python train.py --num_hidden_layers=8 --hidden_size=320 --vocab_size=3395 --norm_eps=1e-05 --attn_scale=0.125 --tie_word_embeddings=true --init_std_down=0.00599 --learning_rate=0.00473 --warmup_steps=200 --decay_shape="linear" --batch_tokens=262144 --max_steps=2860 --dataset="wikipedia_en"
Each number is 128 + 24 x the weight over the matrix's rms, rounded and kept within 0 to 255. Layers, rows and columns count from 0. Numbers have three digits each.

# layer 4 MLP down (transposed), 1152x320, rms 0.12, rows 800-843, columns 0-159
117138159156118125146101105159114152122136163086145133122116100129135088086129136115168135157100128151097107138162121122129113099137110139148122138127123141109108142172137148131138146131149107099127130091127153150172122124110098128120135163101125138124130114171157115135165170110133106132132126103122161147129101113143091130132118115138138176112115114129169132110127125122146109078112126157140149124109116129134070098135098133143140141119124181140106115087137141122133110101111140
146143161192105158155170168175134071107128134168101170102105122144136117138124150085140149113142109138135114139169146142127167166144106112098185117100177076137120135124136202142173165147106137089162172160137114157104154110096160069086132117123155106163110106137147086125158162115076123149114122107131109148125126139064080140137102144139114160177151155167099085131109127135147154082108087134091139184138081152119109138139128150101150129157117141105159090152139088103116111132133118
147083110110147117115130141121147101123183107109149126154137150138110152081137115151111120105152122145143125127112148140102092104109135122094106110096106127118100138131145175110119146120132101108165131111151120143128146129132133136130134111146122158143135155121113118155150141112121146179121117082108151118149120123140119136129127116152131148114175078126165131134153114136136125160137115129129150130151115151094128161106137109108110147154129113090111143116114112157138107127108125
132203118136154129137194154117147096132102171099154153139133094088109120095110130147130156130107123092155092088149118130113087120111129096126163112156127102159118093131119136195142111086131119124072148159083129143123139128110099081150128100096122103166178147140123146098147087107151098147086143176124163122114138074095111148146110139105162143144128139106135169097137150115123105104118101110163111119128099111150126164143066096132105145123189132141098127121114159111145105144139112
175130089094128163057118095128112097134117092168082096161131105110117123161108164160100135137139148092113110105152167128100171112134099102111118116162135138108103140134123138080149114133078112135098161126105164137122096163163124131124108114136136174164135134147149098116154139112105173106077103133094151158140150147098132095147120137142116116122134146178155091136173126109091079138122188121103130100132089151176111112136172082114173148128119145096076168143097138129149104064108139
151137093052109142174092156165160158080176119151146136168187160159120135101106128092082107143116148132180110126156134128111113066119109115140161100166147119154132108163133165114148113129128146151117079090117128118139154139144151099138118110130141114148156123103090134095097085096105120135105125167118119174104128110113132157146123133142130152142139165128131120126155121135132145143147128143096126134144086121154163107104128174128114110107130132137082089115154100095118130119159153
123119121121133098152113123090119111105111154180108158124129157155135150141124099083114102148113141113137133096139127158175123174126124106152103123118123105136135136122151163145150159133087151116070121172130134151113142112116125100162116172150145153126131128110120136111124172102094126124146126155132123102132090064121084124104168117124177123186111139134094127137138103127150174149122124116143154133199130168126160108126104103163075107044085137137136087116101109137100177097117107
134147114124136150087072138158085098087157176132128092166090138115088133179162103142141121094125116125082132132116155134142112114114126136146142137130094136099156091114136170103132151129129159088161117143140141151155120119147127138119117143138130157100173114143119143102152131131135118124105150114129122120134130129136118127101153133110122133117128082180121126130178119153132123121133164086116138108131083115135131114137148167107104126097115124158107092160118144138138082149128131
129154124110113117101133097119125119134145141131153107103141140135131146144150143177125135137117140141113152154126185134119175162123102149152125134138141099121127125150153091097169115124121128145086118090113119130139171111149148130154165142096096108098145122113105147154178123172161150150137127136117127101110125132149121124159113102103178137126128124128087102131118149163118106125125094169116143089137130121129102140112137129116133111138115129122105130144147098119167096111083141
118127135134125178114166153110120182114104138156131134127169099154143120119117103129150125157139129199100109169113163103106152129152133120146108119120111172122135173152093138084140101134100110113055098108136125153127127164125140151154148125106122140118104127127156126145100089106122143114102098111128130126088131075153105147160184123123177105119141103116172085097153149140153106161126150128144126147080152116128149144067123138140159138150140116125133109056100119128136142127123128
104144098144169105125167142100163123131144138114128137110089107140141052161113152093125104135116076181094133166127149140171108125126093122138150138089137130120159094121097130151106150147164106139052146141144136130143155128163136135127129120156084117120115102102127151142089166157142140124129127129127162137122167107083150171152132155146095127110151103126132139134124189110152130129092179124131153142163191159138119161112106116128112138147138137097146087155111115130114160091129167
084117099109114122131145113096112154137161097110126141169116127103123155125147109115150132149096113140132114147111139124112125115127138097141171135078141111104146105116115146149113140129114128159143164130121124116132153133128153129138107107139112116093171081129109123096151107132150159135163139109105132139136117146155083115123127093094106088093137128113129126134098096119129113133165125146115116132127135159116152109163174111120134116131112120158128093136105119144174138163165108
121079150115122135142130141147111099116111178118107116134153129081088089149099129156125152150137121150106137159087123113144175076086120116156124137123107148164101150147146122154125138056072107178151128111079118175159125124117113171145122116121137108142102108111184140153131092148162150137108103104083150104172133099114131097144075098089165124130124134176197112140137130108081130126141137161143109123155155137185115112121135137098141108142093103126088150117138096136093120161073160
110131098093153162160138167143137115114133083138130188134108185106135144101147144153111171130127082136123150135147156105175160123137166111147113140131159101120106119101131117151158109129124185117112128131147143103114147104129152152107163093099099080165111093117132124124138101136148119189083109091122166118106126152090147138137125143130133136178144135128131116108137115148106098115126125150133122120166146112112083120155151148170086143125127135171102145124123164130120137114122149
149134148131094136144157121164123133104138140110119122119130129132087096160114126143117167114117120153072119127173155105159130164129133137118134084149126140107139119121146145126121103111129120124133163135103128141092076164125138102126129103147092088130152086140137103155173168094120127102161130140128137126137107133144111135138135115155130167132142107119123103128097128120074087146172121171127135116123125098120153156139114158147099139111086113130119139107123110195137161123164077
153133102131125156139137146152123105128097127144157171138127141100111129152159118097140139136148129102103123127156135116099148097093185121131123116132096127174117156139153126119104079147113130136097158173098118132098136082143083122156150120100092111136136137141145119145119152096137155094114103121138146146132097153129151125103127153114131101186144087137130129098106072098087087126141156114115138153154137118096155145160153116143099113130102170164120148074125189161126112106174116
099102159096150093123146089126123167159170126115142182188131143120141063067172154124138128112133170123129152117165130137111182172144157091121149103132107187137070160113172095119120131136109129129130119104132099120085150141138146151139137128126184153124117148106126098107088071132156169143158095133168138105185151149087122127136130129134063144135149141150147140123162123133098112174110106108129150104138143153110164154116089137137136118113126115156119132142134153139142123119093108
086124104145101131105079085122102148118116135116144121134104121118151123115090122158109135118116108102168100130116126088159095162123144112122111108155109152119172119146124164126065103157170132089118121112135167129157080148107093174108108152124151163138080113195121091103105099125138128110078135160173149148138137118161135140125127124085165129142108113135106117130090114131135141131138150140125116124121192161107148140112129131102100153113149119128131168159126153127131149131116141
113131083157124135154156112144108143109118159108113127126158118121112139150134109148136129148137108164130108120134118136122149086122095137110103136103114111093084118134089189113111103129119136120142090178119097064137132133169167087130174109126107121118140111141132115086122145130100132136117179165148153129128111142153141120136105069151154132089105099094097101085113078092113139125145080102095134132150096128121150137119173105165154137145109123141094120137151160129139110157193114
094163129126102148118161144126168147152147153092154187115139144145101102126151113159157139127143095170143131133138141149117116127141133143119133107158164116153112143155098116144124123101108145135072114084105135112145105162079143131157122132163104064125141165105130155086131158134124084129136174118075111093123154130101175139126154175133113143144094127123142156154111102114104109143134131133121123128134095122129163107114167138136155128077165094133163130099167131174149143125174141
125118098116110142142155136163157135129103107156090132099092127113089116154114141124156126154126107112136144123090136106138127142089097109109123112081147126158112143103122127070123076142152161149115102162150144149132190094079119121134146168130120090124141122129155102105111144126132112157110125083120111124100121098109155107170188163145125139112148137104120121156131138182128108145108141131136121146110127149161098134154099142166139109183125152115134108113099139097086131144150146
109090093155150104147112176104127110143141132139121106158175113144153139079111142145132104102127128104149121108129139125100121103108132143108107147100157134131114141140090128126138162094144115137136157109111156137133120131130134144140126121100152132107149139095121139143133141148109160130162140134137116123077129125136111136140115156122112148088139105100146135124184156147161136119112128128159139088146113126142140122113137127118184114145122115089127142133113121111148093126124139
116083148141130116144169102171115090076158101123159117136140118107114153174098120132105146097127139099116169142108196089169080126124124113154130090155173146127154133158146114121115123119107141166128174110125136123134131134090120090136124150131152157123141134155108160163094113174122121138142114136101118095155125114132116117089162122147137127083119109162101115107123104149102095135157119086138091095117120139136124163125162084147155129104091121122107135124121108110134108106086135
111092129133115135146097117100127124107113117126100141109161116151167199132117097103120152134075120164099117105144133125155112115108162114124130124098119124101119161134155139140145140151154134114117096084125092128104213116133120089161124121166140082124166127143106083126164143165125171123124091135126105112093096112114088077086174114145137125142164164126089158144179174136091121083096126095122119132124124123122126157114118169112115130158156074149160077117106149145106140127142132
169117119083137148144129116133150161159126108158120145143100123116168129120126148101126111146124139131141123154100123174103112130160143170127150098147115129160111151143152084109105152129118106103141135142160177131131149127112160155131143109137137112080110145141114155148123120117136164115146131111131124086088152111118133122130101165119138141140112125120152171116151118135134088129080120118140137091121135108112142158143138130138147100175118134133130140127117085137116128097174140
140156124120151134129126075110084126162128132105134140151104151116133116130120149156139163127149159163098130100152161118116113121135132097077145120125152129139108121121113180170107096094122104177116099120149129108117133109123140133095171128141119110153118148161110126127147139130170116140119120143121134129114140110153092141141122102143130134110123109118120132112106132124103185102067100178152098134154158125084134109126123105133161098103127143109145141093106125146137151126171115
176130156145124128130158091088115111153152128081129079127183145144094153144142092160129126116117127175135176136133136159150153105118119142137119132097139139110142116190131129121134117117132138109142151111108134142119123111136130142138102139142101150143108105094087127144146149134172127102125125163118154128061129170161112106160093111137116138136134140151133133136162135117164149127158126120093146107128155109130143118154106136131113141131132119121150152117128115112169092138146129
098182067112144109132150101132109099154117152112067136134102136120127130143126135105130106115099100181108114125101133136116150117118113163152120128068124109104178167154130111155107104136135124108102103143121107134158165110120127126118079114158125128109141094163104162117126150101164124140115165109152119121172162136113155161111085117118119090158126167139091110147102175115133107123091114122129085108108147127145128121138113159079135138118118096128103131112147160098112148083112136
084121104122165148101121140145117152123143136127142151110142143152170103174107157127126164113124110126102145155088091114106141148091116123150100130176121075141106127095102124121114116110108177140121097172126135158115146175174098123109108113104100144100141120135157153104113099146113116132108111134150134141160160149087110125119124141127140132158136124149118132121096128155159153067128154107097167158111108121132124134089134162104144131105159122127129134157122155123131162134132167
161154118124132113166111185179125107136104093120108126108121109152118140172123160099118143129094119179125127149136083123101150128110098090105138147098102199135108142133117147108107157123158164108153138107127122102154156127174131103106137146136148110142089128111164098153102123113117151128109167125107157147102107112103079168092137145169097163175104163093165132109123118101134149074137130134127143179148152144141071100100118148147118129118121134120112104117091124103149139143142146
142085111124159062104154101149140134063139111150128133143132118114174093152126107103101130137132128130136148102175150139168120123126105118102110129146108075161123108124160186086126081126116082120141091122106110184115122128110173143157100114098159107129142141109118132105162161155085138122138111122118169095195137145152144127151160134117143111090097148139131126112130132140145122136098109121114115143127156108135084115105148074159095122129114172109164098114140122110144102126128112
174116163111129145104147091134118135120101105085116153123090136130145103112145129130084132148136134138116110128114135099127081111170134110109152102107139146122122113071127130149131111115112117138097161140179158085097131095142169127119157164102113153090120107161060121172107174121113139145130139110098178137165107137117117132104127103146081127128111104137097135114097083152150075144152125105128128135151134064117146143119134123142158122112105139123134137102139108161156118112104144
140100102088120078149117125130133153142123119122139165132126075076151119149130083145134114110093116161145150167119108134139143120153128112142133086135112121084111165107119165145106097173108087059105170128142115154116212109149180137121113097156074130123123116137148088094156146122132127075101115125172146139066112158093143121100129133154138123122156113103149103117158121108152117124148148143152139187136129130125136123103167123151151114120133122147102113133130150104161119080126097
126122141143124102123158130097126141137097123099118100154120145119150094134131116148114126091171126137131106090116125143096124142110175123137149106121091117139099129103113158081100100130117097130112131118090096141122072087109166125107127137182107104143095126103131075104152145157145142109103086182125095140119140120137110110189134157167115114163073097141095141125161135122119130146147139160149129111089121170136134172134128151137163158146180132127151127102120118134106153099139117
151067151156111101127132137125095136127143160164104103121106117105113134157131117205132122149141113132122114110139151107100132143144118141116129106162156126107098147073171101137117163157147158146129168131137089132115138067209147150066091141147130112117153164101094116140075148124103129138177090121104148166121123109109153180134140115134102099078159140099138131127098128191162116088117110131130120157156126125077154105123162095124163111141098092116111104047111142147112102109110135
092097125127126147138135133130159088151130138065061162123157148155085112110105108150131173119125114097155167108104111134123135161109135148125169113127081138169109100173088112124147130113147118149111152121148134151121129132111089116158122150128111139149170128111131119131108107109087135172158131143112121129121148107102144128089124127122146117171111156129081111140110076135118117108132160122097104070098157157112123131101148107131134116143124107120125141146134134136110145105119131
126141114165151116076116099083097116093135144159073112116120115123099124185081137116116074111123129093109114101098110149118098107130122121110086091119112124080129158126126184091140078137119167139197096128121108128122114150131096096111137108135162158091137139098119131134156127147164112149107159126090118117130135109151111148122174116178135098129133084092108120113160079107116170172129128125131180145114108112092120095095154083086146127099151118115130141142119079115123133100111119
086117165103137087138109139161104124115166090069126150136149103114133096138096059068132119126113121170101161128153138135159051155172114136170107094153097109102120159107116144119136133159106126177127111083113135145108150144109112095152161137142091113088104097092157141071131149128118140147157109139093168169147060106141109096148129164123156155112114098101174161106153112132120114107170149140164190109090105104150082094151141124122136133116191119107141145121114105106132090148148125
119093116139118115087130136131133140121144118133134134131112133169120120115095155130163137127147127146133113120140083141175128125113132107138101096095082143137118114117109124120147116135115149154137132153098133144169127120135126129159160141164162132108138117115104153146125084120130105159137133111129116146122124120136115152112147107132135130101129110135105169141145149150136137114112129139143156116109130140120116155128145124110121132122149144077148123134127089139152103130123117
110120148106104130133134103136146091177078115111099145171159172098150105119156135167116161096154114127164084152163154155114133158151159131087129123159108168116108091126093113207165137125135129102224129102126134131138116127088160184150121129115129119095113158153183129118075138121158105123108130104121083113177147114114138135148110117130127148143092101121124112147092149168160142140102148127105124155139139148104122122089161136113124115139156140143106153099112140086151130138131132
155131118129074065142146108108131100104109103132139091170182126119146068131123136123119115140125090122109124116128159165132074118142090116088161145124091188127121106169119157053097119116119091151138180093174062131121112169087098134159184170081124145145167107144103164177125148173153139085123117107145181144112153140115131127134125125135127136138146092094092144099131136093148116135136134130119142083115150136158109119170115105143127157203099117165123090128128129131110140080148157
128136134110159088125202131130140126117138110153125116111167165134141110157135130129126123113114147119106149114102128158149141125141128104147098102139146136097128139138148091155156133154127147127116124130112114166126105133112154097135142137115163128125135082130109103123115113086097129116134133113121105175115126179142131137114124164104092150112190091146161100139159159182089099169062135144059121169145110132130142156121148129093160154117166112196134168173156126157133089116119143
114159146085089124121142087144155148198103107138120137139112128155123100113134137128149092123137136149147148142151145109110154109110172114125132133129150126104199163104129116131101157120118134137100131135141134139108142124139094140168167119160131119169109115144137133149143154131140125114119144120146090144121144146117167121148119169148106140175165099142146154108120114081135119090132114139131122112131153135085151127140112161132144121130165148096106178177116161147092173126131140
077090146127138147126099105167161116129212157147128105143098085127106125079137140091120125117155131122112118135131094121056146108117120132129135154057108143135126111100118146116161153134131140101145113101147118150137124104121138154120150153127160119113100166121140116128107118159109146127174179085116088152151136128152118134139115157138129122087154162105103133103195152137134149069133115124181096132119112136106116147130138103151101098112131149103104102144152121168102095128169107
# layer 4 MLP up, 1152x320, rms 0.116, rows 801-844, columns 0-159
122084099076168152176094129134095132115119110129103142100102124110120129112156135093131135145161124125077145129128155107146166115147142172063129099127115146100100132147144128101177132120150138125098098128091161145135099121170079104126104158113075062120155140154111107104191110083121092162123130141160120149160168111128127074153120123109138170135096177185060112149157099126201114077097120178146126154175108157162125151148100139101144120122110175138106082113127176073130125120093103
116118129160109131106118111099142100143097116089148108137160140121145151083129122087122125093112128111117096147159129131131133148134121146143153160121090173121133153109129136154117152117136126151151155150141139097112136116107107136126128114167139130132160102082142105144158108137114104094155134129135117160160140143066142117121123102147146142147110097157086147134159150118169173098156112134110118144171138094086117154141145086160119184105145113145113111093144145112141128137131143
127116144113135130115114103103149169138143133149092173150120136118153140100130124116128124096130106165108134122132144154157120099099139144177110157097112139128143109107117143149110161151134096151138110125106147139129127117153132158132167108124129130129129129142156112128115135145123167107107145150121103142127090122145136080123135129135117117138112122099108124138094121141160142168142124127112150110115103123162123129109151138112130109089142096117141178078142110167141111147098143
123099142104153089150122095136111136146134131102138144061124110122134155161106149134125156118118095102095097108122115106114137112104090119146143162141156097122125113094145161108153171110157116151145131137123139109099138125152119177147138152127115165153089127140164118168147134141076128138094106093107145152115102138085136152138124155164125158148140162178140074133152134090122124128067135119096114144105093184156134124168161106167119122107134073156122137147117137142103144136109108
118127132117128136120160103156095165151124117182084126094126136107174116133087116132149091163162172079120126141150148113163201125128125096156119116139167135119157142097114150097130107136145125123103139134127114122107115102107121138130116122137119138118075136135123117093131142144104102129151140125151108145122113161150110121162071148119093064141136145110132081160114127140176102120067167052173135156129120114116160133158099130110141105140120122129121140139107138148128114114157098
132123111122195112122118155092132131120076141071132113149107145111093199103154091117141183139074147147127138180135121110116107108099159117115153101130113153131117115133159135151133093154137149109151093135111113165094097144135122138080132090145143157171132100132128116177135138113143137094120139158140082161154147143147125146123110156073111155118090140081097131149104108118134153128143163141109140114119123113145150054139093136066150145123134134150122139120124147138146158118142112
096127153147092109118130112132154142128152114120099134129120102119158119070125137144082100126168140126148134117110108116148167165135153102111119121136094174167139137185133104128125096134096138134142111110145160120099131118110120147120160109140138137157141120126087120169101114107123134111107121094140157147128109142139106127150143126115129114147146134080131138120117125111091166180136134149138090124133131114157092136135129086133117122133123136117153114113113101113107176129095124
120110109099130128125123156130134174099114095142145167165143106110139113152132128163124132137149152133109157138127107142138122139131154154117141155145149148130102111091132150161126095126095125114158125074127115142132098138153098086133127128107117120163146098131110135109120139095105150111112154117106124129150135172103078105149173105160087148117116142094179197108168141122130141104148124135147093111107109130122166094147086112108158124119113111143155124153131138132126129131126080
129145124120176122111121100121107167145140164097107117177084120114115115068154129166122121097090167071108113169120108110179142146109140148119143189107159090170101096141135124133122148136130152103123130150096131092171085128118152125157072087123085137112108099145136130098133114116120156144155168111124149135139106160191113066097134139136108137127133135127116152114144144151105148110136131110180127129159100147130111107128131105112121121144175161146136127135131122134117132149098102
144133131117111146122128127124100092112128120131143114107100138109131149129181189134113088093116119110130134119139155145125172163124127101178145131162109177120141136115113127135104152118162151123145127159084100138120125156167144127130176119116111143108156126196110127105115171141161136120120122146129089109101148150115141122118094118124107117145119155135058125100129125164122136112124151050142116150122145101101121137134088115117140106138139145164126138108147114124162145148104100
143110129117081102151110116117125127122130137143126136099122115150119151159122136168150154098158144124134148127133107134152135149106155125150143144114108136138135128126111125127151104148093139120122126131097103115135155112108125165155132100117145115098155111088115140132092152139106140146118101141189136127144126121113110144107149151117163110105130144133177149151137120119132127156141105141164103206162117117129103110088143105123110101151148137190104141160125124149137093124117086
157124113160118133176142138152121131126110128106119105112111109174173152156097130105110115068113163116102144155102130119113128120120090134117074149137123127115123144149137119154144122157185138133154129148104108141112096148120120133156159186127153112122118152144117191125146109102116152078134135114120112153108139152105133112145162139113153100085085109095156156106137135165161190099132068128146153137143141150113117125154164126135143134110145105101114155141160119128151149139122076
132150127146164167147147131115093133136097112164141120150115141120136106089128115138100122149104164102145136111154128110099133145135137121121111141136124166153136151153097138102135159119156157147152110138122131154123114180119152080157103116144102130113119133112143145087121131154089131114131107181184126160147113124215140115083151129132128136120109167093129107148166122111149173086143089149093109173133148133135111145132174140118135099055126088104107081107138161142101151108148136
168098123145092112117146067088120139096122134132133126118151110109130150137114142106169134124107153138141150163156136092124131139158128086135116143116097124137151129119118111142170136106163092118149106165098134104136127140157151165146114127110123172113173134079122134126164116129148121148149117162126089145106194121123075093143142078054146118148132141178094123168199104125158106100127107085146099105142113096117109154159099159113121137107165116125110143133117111111129099109146148
154110079153127151108105103105108081125096136134135080127080131124129123152112098150135119131099124155138099103096119117093147112119119142136116095101133109114111122147171087154105159089133146121127117108150130136117108106131149147125171137099103151127126067139141114154106150112094128129163188113095095149098194154122082165108156104114080130138144119109128148143098147115158112104158126134219108095107091090161139151132116092117125128122101109086148147128155116143123169156124110
166134143134166140158101119104113109151142148166131139130105112114139107124101121160102102161101152117129093105082086158158128093122164157172094101085118172136089135117097120098136109104095139107108101161118144122138085123123171162121104189121100141100131094150154134122110135119112097094140152131115126134112132143164161109137100130106131106142138144089155080130095132117166108107096115101156133151097116134133122178129158125102123122112136091128118087096115146126103115123111116
180131155108125101121154125126178094140088087164118139109130122154149135118165167103081154122088125127069109162115116135118130117152122151161144135085181099161080141117140130159124146142118117153164178131128107126128129132136113097140116111124132111103122159106132102094162168131121098092205144142111137137153096134109140128141104146120105134147159156130106167101127114133113127118130097140076116136133138091184132160123139096146120119139145141086118115114136114108143122129127121
162105145166103143144121093098100141147124122091150147095102130139118138102170160110121144130154164107112073116168130109140137100142117126163139144128120152112109127089167128125126116090151109137135109131154086163101092145149129149165146117123146110134136165185155143130131140130135098118102143141088147124113105064127145148139126107114168149158115156138120156115145132146126121125104158156113148132113134098148122155107145149103157137123143112099143126109144118102149117109133154
146109114163141126110117153168096059130140138122145099156151108090165163138114107146100087088148114119139153141140150111091118144152137153133115137126102124155162121122151116146093132132089122148123135165131125089149136120125140113143126142074161148093104102171106110128122093160119143133138093141143110157114098155146071118145163075140132097071130177151096172097159139178142071132123173174127124113154120159116144123173105080116125171128095164127078136135140101121101123136126165
141126129181120148128146102099151113108116113114160123153136089154160163156103113078166116095124106133133086116119143153098128139140126125099104081140166152127161129190146144165092130133130144116124148138111101117158123145100145143128103143128096101176139155094148117146150074126125154123136117116148091132149127152138145120150155135152097091129109110125134123145153136131147138130167134129130131091171108151093135096149115149145154096112116150130160142112117156171133104094120159
155151080102121113113100108139096134121093151140112133081105132126120136112148135084157137131149130133107165137124112121129131128108156120114170111141078167150116085092147142135117117141127132112126118158093089127122128138151135123109113124146107094135097162115116113148152123119086096088110100114134124096135115152122124097109151109099104105167121158135091147118084121143140134154125113151140087112146108110137132140131142114125111149108144133096117099092112151058150141148114161
130128140118130126102145110126168187116120124147086150092138132111125144174123117111129082154111125153135121139177127134159091105110136132107106135156113136102138115147163166122150111129106106089174098114112136182134113144134119142092066177120120147136151113115123159157162168120142111120117147139110141105096122126148094116128129188119108121153161190175091118145127127109142143141188149111137122121133222118165126095135138135150112152160152116116123130119073162142070152111137103
177111144147139133148113117166109118137139130117165151144102222109121114119137144124092113134128133102142118112090107143097141150138113111134166146129132134144132130115142141120137132123149117134146135172104122140121117169092124146129097177123128108105086110149135147110106111113124101146114138148149155123166126128120135077123162140130139112110087093107112123145137079139117121125145119137126164150147109134136159114156148155130101159144125101082135124100116118143085116151112150
109147142145123116121115138122139133096150155111132085150126107100126094112131192111130126134124110169131166106184068152190168135116111148187118173136118171150155150118115123144133101156153164106151156115131123115143134133107072111116146141104148142118113127121067124084129129150138142142152107100098124134085124128123089143167161155123151143148149098098142126103132141128136167106165138182104124135106127103102134129160140106136148143112104093136182132134114105105133114161108122
124097122113130119110122149141119158139150125133123116143129125084176119126142150115084093087121130112177123167150117133132131164122113161099151139131125121173170133102121137096120123124132144085090125142184117137130120094123110142184130067099143115083140106120130092138134130109108122138136108129097101110165115136103152103098137129131104104158143091141127131116153169111146132144159103124129112116142093150138128083133124120122137165143103137160092126119138127109141096176087111
135107089120126123154130129128180146179103116105126132114118096131170122097115150136121114158092131127123131150086165101158142096129144128105101105126147158164115140116129094103142113168116137128150122121076169149121140121143148130127160137123111137133102100168099149104141106089143139126110110104133121129143091102131121084101152156138150153130110082092145083165099112127115086160134112124126127143063129137132123114135112140124123158122143111159097102113101173120116139124162134
179143130137133126138123123148121155113139130148183180097123122157121146127108095120164092152081111197103146121070136172111096140140119095151142167143082125120162132158126126141144113121150155156121117123119155107133128128157147053181140092108168071083142157146107122148155096180128137094157152145120107151125099130133109129118121147146160166095173115144161123131125145131126143081119137146137089166089182156121059109047120176112079124143129125169154105137115136101095163136121137
134155179148117106142094105140102130121137144087112142176106145119131140116080115102083145154138118142133124137170149147109082078116111154104131121129110147190090106121123128188125117151107099127123166091129122075068131108129126103190151105131123141108153129126137105129121128135121092120168147104120158099081160101103132136095136105159114112130107149104146145135177118104125168154145107128128138106136104137095122143192138109124121121156104100089072111136136144130123123139122136
138120116133146139127138145101166143117143181132139157163158159110124116094137103137111104144126199111077117118111113124160081116127161148155122155119124113126144106144155150184106111114106104143108110129141158147105134111112112154150092108165125133154175135138107164107112133145146131130138112132122113128115129096097114099133116119124130116116140093110109153143142107126139162160114111136115111102088108136128138153155139136111113097115166116122126152156108106122139164122119148
106159095101157124121083086136126159143149121145173085098134164120127120171063107129138180180112110129112146118168121087109110075130144106141084144163095108109125149087127131107156122125133118095143100155170124133151161143139149115081086122176148153089136087133108120118120152119153134125133137135131140137121137133117086128090168163163144112097145084202123121135134107108127159116150109123176134111120152091125145139119158140145134112155136109143162180130103138136101131108130103
102192127097120135106156118132144112115132139156124115118108130094136130127076142115140137099127121138167133156110133094129147083107090158151143128123146113143133142178152074148141145120162150118149093133146171120077121115128144149148114115145152109112155102168141111124153114147153123106138154142131098101168114126185088154079147163097141086150108148104151181093130120164101170171127133124113106120131133132105172097133127152132117116127144137111162141122151109161117125121120147
139119117138124133169106161156141140175106113100071106127144082130067139127140122166113157129142140138095117146161130107105125156133136125140132132127145120135161141114124116122139153128179165137154120139120152102113123105157120120171151107120124164121144133099088174148122128132101146116155141123089159123146117090153134144162141072187164151153082119104135108101127110112122138155128145115151069099161137156113074142146134092109122130141113160144117101164083100129106101154132145
127116104130115133127131107118127104082115129135159170114112136111115100102143139113129130102136141133124095127162056131119192126098077149132111108140109113136120068103134101166112099124103180150148118143159152175096116151143109088086152120136106135127080092150153144122085110119125148126134119093144093095153154105126108140119138115114075111128123128133125136115100123118158116129144130108122138164137113083109146128161116139126119129123114158123130130104094130128109169119089139
123108108115114080140191122127159115115122138121150166157115136116091114112152129194178103111075181134109147110091111107133110115074167152162140164105114148094143184116132126132122144117154152173105091116157092097109132122159078165116112081154082169127124176123138159163084118135118102116138132130113154147154132144144150168189140135128174122145116146137152119128125169121109134123127117096132064114137138149136100155121091139107185133095090132165153130181172151129124139118113119
085162127129095116119159125147147139139137175117143113110102115102114187141133140103136107110130127135105105107115124146120098103125126103103122130113141093090152112109138151105104135115178178107139105118130109156107123109108103113162084126119096173120092093144141155108167148162181133088110101131127136144103117109138051158130133098178115083128155137135088128075049154108130077141128156125146106089165095121121102134128130124154141184117105143155152148101121122085158139150120136
110132151164095122111180143153133133127118121135156094165166132112132152123168124144133074122103119105182130120105120160095129134110162140128138175152121140139108114101086090187145125161121128147128155127120130098149117107138095130134136090122126100109063117091147113105153118126149140143151126104158136142176110133114177124134129133101150096105138095127128114104119119126116131127146144178120121110126102124139146178143123143125137131123141143115120114106130122127171129136139125
112119119158166143164096141155116125121175173143126097168117068077150153098130162074121162168161147146141131104120130091118099151120115120112145117134093131113148131160137133101128089126124154168122081105144108179162120130170107117131145089136111107127134187183116178145125110074165105155168086172149083123145102130122098125123148149151132147128133092150115152098154161140119099128125086100114094138139103126123114125140160163129179147124093153089121109136141073097055124129152115
129135149173146084134118133096159156104090127129111106156121108087090099137129115095137152128147113165124137112140113138146159140150138092145101157114116131138084142122129150145159116146121119137107164128156116121077116162124108171154108147149132107166120123123120117137118153127168135146132136105110147158162127113107139130116156129139121132113134113106141112112159142108129117153112160106130132147151119097126112114122133127149150122131129142180095066142163139137116144139136103
099131112153126112149134166149139135067165146148163119116122121139157145117121128155154128166084143129139157100147072104109127146108108148123150111096099076121157140083111111101158121136086116147131154106175122140127101102146087118067143155128128131161109093152140132141129109153130141123173125157119145120136121102179083147121148160135105139117165156138143144093155122144138134154122117130148152093113125117157146141116138138149165164136151161148136165136118107128172159115156138
121181152097125118143115132077108178111137125132163172128146085110130107128154136100158146071110183118170154148105136131131171107107146141124146062103112131139137137138098141125125102154178137136131114128152110164100104117146112105153114141113079151149106150120135158137174114111155100113165097125061152121165135150153107152111137112112122089150132152177086116130140116172115084125115138149146126120135123140172122071137174106131122138120133141138152111167096116123092128061136074
120096136126164167116117123127144132180164129096134124165103133093126128122136147121117111133159119143116158135134114105144145148121132122156135150128095152149092124138151183091128142105089141117114109158143134151147129151133124139089088071142106123178153181134087163139123138131129164099189110109111157094105127146110101073138121115152130167147123114151137151123145116120086107162147149159118152109074157127104109096121133146098080114164093145093118153138090152104096151134141109
132112136145123084126109145092098159107164183102143134139098142121105174125143101162121139121150113158154132080138127156126136078144159126134161142099110145111137142114158101122090136095126155155120151138135117115163120144133156096148111152131102158127127128136133169122071133157151118136124089193125175123141138119114117095137130139132135108122141126101136162140111129131102180121146088172103124134134150149137099123140123113117112126133093119121124122115130137087102140148153148
129134118162123108139134125185158135120112085158163131090115120151151129086123116105159138134136147175139173120114090104102132109123163118127101101108093135120151171160162104175139097108141123130131120144150105136123128124123125124123142094151123146114107108132108133092105171121112127110123128119166127121116110106142101117154143129123092126172136138145165148155148141146139107110119148089129163147137130139099152121109087094131148130104124154122179117135082138126124112184080132
131126111138133159099130094140162131106118158111093145098112197157116120105096135178122126125128150152166148103123123165150128086111115105147134094165115127130121076096119119086119148137088153119153068133095128134131126148158139212140139123187114161116125147092154152112136142119091112124163114180098163089131121094104125143182129126146124119156116172108129180137096139144105132176116142149130147133171138107114152131151108134115174124118094160152110082087124088112102157074112134